Weights of a small transformer language model.
Size: width 256, 2 heads of 128, vocabulary 4096, 17M parameters.
Architecture: rotary positions, untied embeddings, normalized queries and keys, value residuals.
Each number is 50 + 15 x the weight over its row's rms, rounded and kept within 0 to 99. Layers, rows and columns count from 0. The size before them is the row's rms in percent of the matrix's.

# layer 6 MLP up, 704x256, rms 0.041, rows 318-326, columns 0-127
097:44 78 41 61 43 58 57 51 51 58 68 64 34 25 39 99 66 40 58 31 36 59 67 49 26 75 61 55 74 32 48 70 47 68 64 53 37 52 57 68 31 70 51 38 39 42 47 55 49 64 55 53 60 79 48 47 37 56 40 13 38 68 47 46 44 33 27 46 52 59 47 60 48 64 78 63 50 56 31 60 45 64 42 49 45 69 62 54 58 50 48 46 71 70 58 53 40 28 53 51 32 45 76 40 77 29 13 76 36 60 74 14 55 36 32 56 54 34 52 23 53 61 65 51 67 40 52 46
090:54 65 44 77 54 65 57 56 49 59 82 39 55 34 22 58 11 43 60 70 53 59 45 42 85 48 38 56 63 49 50 47 52 63 72 37 20 52 52 38 45 58 45 51 32 46 55 40 38 80 26 64 62 57 18 37 44 53 78 38 51 64 51 28 52 48 62 29 38 32 42 29 45 49 41 69 37 51 55 57 82 66 60 69 70 66 50 37 54 48 47 64 43 47 85 57 35 40 72 76 66 55 35 37 50 29 64 58 53 82 50 41 53 62 39 51 27 62 34 36 47 36 41 50 58 64 45 37
097:26 48 39 45 46 32 39 43 32 38 56 61 49 57 61 52 27 46 78 55 86 44 51 59 85 53 40 74 42 64 51 19 78 44 44 36 83 69 53 63 56 37 71 54 53 32 56 54 72 60 57 36 75 59 63 33 72 41 53 53 59 37 59 66 63 50 54 49 54 36 63 67 58 61 69 73 55 55 42 48 42 71 55 43 69 37 52 50 64 42 41 58 44 52 75 62 61 56 63 79 53 21 29 57 52 30 51 41 19 56 71 36 39 35 40 61 51 35 70 49 65 61 44 66 64 66 28 75
084:61 57 62 58 38 54 81 49 47 66 43 80 18 54 47 56 39 21 38 44 42 59 54 47 37 94 54 44 54 43 31 40 50 61 52 56 55 58 19 41 31 66 50 55 38 59 72 60 39 57 80 49 37 42 49 46 57 65 48 41 43 24 23 45 58 68 52 62 43 44 50 45 62 46 37 57 52 53 51 62 57 49 52 49 76 34 68 57 59 43 30 67 68 61 55 34 33 71 35 54 43 65 25 54 54 45 53 12 55 49 55 60 75 52 44 72 23 34 55 53 43 48 55 34 73 60 35 49
090:18 60 61 53 67 37 55 75 58 37 60 52 60 27 36 75 57 39 52 65 60 69 48 40 52 52 17 55 44 67 34 49 60 53 62 43 33 66 45 26 36 47 36 48 46 55 52 51 50 74 58 44 23 35 30 20 59 42 46 37 36 62 81 61 36 71 63 48 48 53 52 28 72 60 46 54 45 58 59 49 43 39 73 69 42 61 56 59 42 68 80 48 51 57 48 47 50 13 45 46 73 36 54 38 49 13 46 61 20 56 56 41 38 43 75 60 34 53 54 68 56 49 60 34 30 44 44 77
120:81 73 66 52 37 40 52 66 30 51 52 56 77 52 39 36 45 63 76 70 56 52 56 80 54 52 74 57 39 27 43 41 78 39 39 60 43 56 25 53 70 36 42 55 32 30 41 66 29 53 63 62 61 76 57 74 53 63 42 50 65 44 52 38 47 45 21 54 36 65 56 45 58 30 35 58 61 75 46 33 39 85 31 52 38 26 40 30 62 38 54 74 40 37 59 33 68 39 45 66 53 62 55 49 44 48 65 60 41 60 43 34 55 48 45 50 45 52 49 34 71 51 44 25 19 69 36 57
097:36 50 30 67 46 45 43 30 46 59 57 50 36 48 60 74 50 33 41 50 17 80 68 58 49 49 48 50 49 35 48 40 36 66 29 27 36 35 38 44 55 55 47 50 45 72 43 47 78 22 75 52 54 37 50 32 52 41 48 64 62 30 42 52 53 36 60 37 67 53 42 78 29 56 40 56 55 45 69 37 56 53 21 45 49 64 38 78 42 34 64 57 43 72 31 69 61 21 56 60 40 65 64 78 26 47 30 29 59 68 27 59 49 48 24 65 67 62 44 80 24 87 41 71 35 26 55 42
088:60 37 47 61 78 70 63 53 54 57 68 58 67 59 46 15 70 30 53 37 65 29 66 74 92 49 30 52 46 51 57 52 26 23 50 57 24 31 59 71 65 59 66 66 55 54 64 55 42 53 56 30 41 69 45 41 43 45 38 45 41 49 61 29 47 35 60 47 56 23 52 48 63 51 38 52 49 65 77 31 26 43 57 27 18 64 55 20 37 47 93 68 47 30 32 44 34 57 37 62 24 52 31 55 44 47 42 53 75 30 68 39 62 15 34 68 60 37 32 43 14 66 54 34 44 45 44 74
098:36 25 16 46 30 60 13 75 08 51 46 64 58 68 38 37 82 21 47 53 31 58 35 55 45 38 48 40 34 72 59 12 47 62 54 49 64 58 54 53 27 51 71 45 74 45 26 62 55 37 53 25 48 47 61 80 49 47 62 68 53 45 43 67 61 42 41 70 57 42 33 49 34 59 47 46 49 58 44 78 63 24 30 70 31 46 55 24 38 35 66 17 60 54 51 71 39 42 42 66 57 14 63 44 45 65 47 21 46 48 51 51 48 60 65 50 46 71 54 33 58 53 60 45 64 31 37 48
# layer 6 MLP down (transposed), 704x256, rms 0.0421, rows 318-326, columns 0-127
099:72 43 60 08 31 58 49 44 69 65 49 42 45 67 67 35 52 39 33 67 44 44 47 61 74 33 10 56 44 54 43 41 36 11 44 60 45 40 53 71 70 45 64 45 80 57 73 46 20 52 74 22 16 46 56 46 55 48 41 40 55 65 23 29 59 45 38 64 59 53 73 46 51 79 30 36 49 66 53 38 36 32 62 66 73 56 67 47 59 61 64 62 50 43 69 45 62 72 28 58 50 41 58 39 61 52 54 30 42 44 38 68 56 39 55 69 53 48 40 77 29 63 47 37 65 49 71 68
091:54 21 65 75 57 36 36 50 55 68 70 32 47 23 66 53 41 55 61 67 16 80 45 48 72 46 40 55 45 69 41 48 51 59 46 35 46 65 51 80 43 57 37 52 47 64 54 44 46 68 38 26 35 62 44 54 41 23 44 57 66 55 75 54 64 44 63 31 39 48 25 53 38 39 33 30 36 38 41 44 43 44 52 68 61 59 64 47 58 59 32 66 50 66 63 37 44 51 75 43 46 59 51 49 59 54 97 60 52 70 66 33 28 57 54 62 49 34 12 51 42 46 20 21 87 47 47 18
095:54 30 65 25 66 72 55 43 45 58 41 59 73 65 51 36 55 44 61 59 49 53 47 50 56 15 35 65 45 36 35 44 26 47 51 65 71 55 56 59 54 50 59 39 60 52 64 20 63 56 51 57 41 38 63 68 59 31 47 45 24 44 59 43 45 64 29 35 33 67 76 68 51 57 68 33 46 41 45 25 38 46 78 72 85 93 43 25 50 52 57 51 37 52 39 60 66 58 59 48 74 25 47 74 41 49 62 70 65 56 64 65 67 63 52 48 21 44 39 32 19 53 38 76 54 36 27 28
119:80 36 44 69 44 38 75 55 24 74 43 55 34 73 37 46 48 47 46 41 13 53 41 62 31 77 62 24 51 27 25 63 58 66 54 67 68 72 44 51 39 71 54 69 14 60 65 77 47 36 67 40 47 49 58 53 59 56 31 17 37 43 30 48 59 69 57 69 50 46 45 55 64 56 38 72 54 64 41 50 50 51 75 59 57 37 49 63 43 32 35 54 59 44 52 40 51 66 48 47 40 68 28 43 62 47 56 19 43 35 62 80 74 69 55 61 31 49 43 55 50 44 34 43 61 75 32 46
095:68 35 09 39 64 61 68 45 71 57 58 47 34 52 25 45 32 28 45 50 37 40 50 31 52 44 56 80 48 54 71 41 59 43 45 53 69 46 69 60 15 47 44 34 44 51 41 34 51 41 53 64 65 35 19 32 51 16 60 65 35 26 66 73 58 58 55 50 68 53 57 26 53 25 55 76 63 62 37 54 45 79 49 46 21 42 51 57 42 74 53 66 30 59 36 54 60 50 61 72 47 25 58 34 42 47 36 33 32 46 59 44 61 61 36 42 52 67 64 55 43 54 55 27 31 26 46 46
100:29 28 32 50 76 37 37 37 47 64 56 29 70 50 68 51 26 44 53 48 35 51 58 56 55 43 53 37 45 74 61 18 41 53 63 38 53 24 61 77 52 61 79 32 45 36 78 82 32 39 47 81 65 77 70 39 47 14 59 44 54 34 49 24 64 31 71 55 18 64 62 64 58 35 29 23 76 52 20 68 52 55 59 59 41 75 40 65 44 23 57 31 64 37 48 26 46 31 37 39 59 44 64 56 35 82 56 55 30 54 68 50 33 65 46 75 43 36 44 59 52 22 14 54 73 40 43 39
094:50 51 49 56 33 23 29 38 44 39 76 64 58 59 42 82 56 54 56 32 34 51 60 67 79 64 42 50 48 32 37 38 35 50 45 41 49 29 31 49 27 54 35 42 52 31 60 51 67 37 66 50 45 62 45 38 43 49 43 52 61 31 56 58 73 80 61 44 47 63 40 62 55 63 61 54 74 46 63 24 45 48 31 68 24 76 41 83 33 22 33 59 44 48 37 50 34 33 91 61 43 38 75 35 17 41 69 60 63 63 61 75 22 53 57 57 27 78 52 73 48 72 39 44 52 44 64 34
092:79 38 25 49 56 49 53 50 62 32 68 42 60 23 25 75 73 27 51 40 76 08 34 52 54 38 55 56 42 30 38 38 47 54 45 51 71 65 45 50 43 45 57 81 47 43 36 29 54 47 70 66 32 66 59 54 35 73 61 34 27 55 52 45 53 40 73 54 39 61 37 64 47 49 40 82 41 52 33 43 65 38 69 69 53 34 44 60 74 55 71 46 65 66 42 57 41 44 65 52 16 49 27 55 57 53 48 60 75 40 39 67 22 57 60 65 22 54 57 53 47 41 37 19 55 56 66 34
095:40 58 38 44 49 52 24 83 51 40 52 63 56 44 63 71 75 36 65 52 46 37 44 49 53 51 34 62 64 41 56 61 49 57 59 41 30 39 47 61 53 46 38 48 46 47 35 55 42 74 43 54 43 75 51 49 70 51 17 42 57 56 41 45 54 77 39 49 63 32 46 49 69 56 61 40 69 53 32 58 49 47 53 52 40 59 34 42 59 41 65 42 54 22 67 45 16 02 74 23 61 48 53 62 26 44 41 80 45 59 61 62 63 26 31 53 50 72 53 43 83 41 45 38 52 34 28 50
# layer 6 MLP gate, 704x256, rms 0.0433, rows 319-326, columns 0-127
087:80 48 45 48 58 66 33 44 67 50 64 48 38 51 58 35 20 53 36 53 42 54 36 61 76 26 50 54 41 47 43 48 54 39 62 59 23 60 29 48 33 56 34 53 42 79 70 57 71 68 18 67 47 40 42 27 71 49 51 58 44 67 60 50 75 68 40 33 54 58 58 16 59 49 32 62 64 45 61 75 80 63 69 59 49 51 20 67 45 57 34 52 65 69 56 46 28 41 50 18 41 62 29 57 52 56 46 51 34 61 53 50 40 45 46 52 35 30 64 80 58 30 32 48 27 43 17 35
096:65 76 40 59 53 57 40 73 43 48 54 53 54 59 85 37 58 66 58 46 44 93 53 49 19 53 45 27 69 50 54 26 05 64 31 58 36 23 31 30 56 26 36 61 37 38 67 55 40 56 69 53 23 51 57 58 38 65 45 71 47 52 37 38 34 45 36 71 42 58 40 51 56 29 46 31 55 45 76 33 29 34 93 68 56 55 38 40 61 79 67 85 41 59 53 21 46 73 37 45 47 59 67 81 41 65 60 51 55 61 46 59 43 72 70 54 44 28 35 61 61 48 55 72 48 46 49 29
150:82 43 51 63 40 44 77 49 23 74 37 55 29 72 43 48 52 43 48 45 11 52 40 58 29 78 65 16 63 30 21 61 62 67 52 49 69 65 39 58 46 75 60 71 16 59 63 62 54 44 74 47 46 43 58 38 55 52 30 25 40 36 34 43 50 68 52 67 49 47 42 49 67 56 42 61 44 63 40 55 45 46 75 49 54 33 63 65 42 33 33 48 57 29 51 35 52 64 42 32 39 82 22 44 58 40 67 35 38 38 70 83 64 83 52 62 35 45 39 47 48 59 50 44 67 79 29 56
086:49 35 62 66 50 50 59 52 44 42 53 48 48 68 78 43 31 28 39 48 56 70 64 50 50 52 33 24 81 09 39 24 53 43 61 46 38 45 35 45 72 33 47 64 69 18 56 39 49 46 50 45 71 46 72 57 61 78 25 68 71 38 34 25 53 54 30 52 69 75 27 53 45 60 50 49 52 37 47 69 70 37 35 53 48 40 25 41 57 30 29 30 49 22 41 56 35 80 56 75 39 51 32 48 54 38 58 37 66 49 43 46 63 72 50 30 58 61 40 70 29 69 41 48 84 54 31 21
123:43 85 74 27 79 47 42 55 38 51 27 43 73 65 55 33 50 61 50 31 68 58 51 60 75 45 73 48 57 44 82 55 74 31 85 55 32 60 23 26 56 25 41 30 56 52 61 67 42 31 87 56 56 60 58 58 56 59 52 53 50 38 40 33 58 30 40 69 23 52 56 41 39 49 76 35 49 51 36 30 44 49 41 97 42 37 48 34 62 52 60 58 45 29 61 19 57 49 70 46 41 66 60 20 36 55 68 30 30 55 59 62 65 73 59 66 46 45 44 43 46 27 54 53 62 48 34 31
093:47 49 48 43 37 50 43 76 42 37 44 45 50 44 70 37 32 41 20 69 44 53 32 32 62 40 53 47 50 36 52 59 34 26 76 49 45 53 42 52 82 48 57 67 71 28 74 29 70 44 42 37 64 57 73 60 67 38 47 47 43 56 33 45 34 37 34 38 53 49 33 39 35 44 35 52 33 85 57 59 44 54 50 44 92 19 28 48 40 21 63 58 19 42 57 37 59 54 54 52 16 70 36 56 50 40 28 35 44 38 56 54 53 56 28 75 60 25 77 21 37 42 58 75 30 63 34 53
096:61 56 38 55 37 32 45 44 52 50 58 57 51 40 37 74 46 57 56 63 46 59 20 58 21 17 27 67 50 47 49 46 51 60 53 26 51 49 47 55 49 45 46 28 67 41 30 48 53 75 45 66 10 47 67 42 53 75 57 53 47 53 39 45 41 23 48 42 41 67 42 69 70 53 67 49 43 39 33 66 59 56 29 69 78 39 49 60 50 49 57 47 44 75 38 75 47 57 68 33 33 35 73 43 36 27 51 40 57 62 47 64 47 89 63 55 49 44 99 51 60 32 33 50 67 60 29 67
101:37 72 50 54 35 59 38 57 34 86 33 54 76 37 54 37 77 55 39 57 47 41 50 48 53 58 37 69 34 57 43 29 43 69 73 43 43 30 43 43 53 51 44 48 76 56 15 19 14 39 46 42 47 46 33 40 29 52 55 73 64 44 58 43 43 51 52 70 45 61 57 52 25 35 46 50 64 41 49 73 68 66 59 35 63 66 38 41 56 43 66 63 56 54 46 52 42 48 57 65 58 38 14 44 49 51 83 52 53 47 29 67 80 62 62 37 38 73 30 37 76 55 48 43 24 55 70 35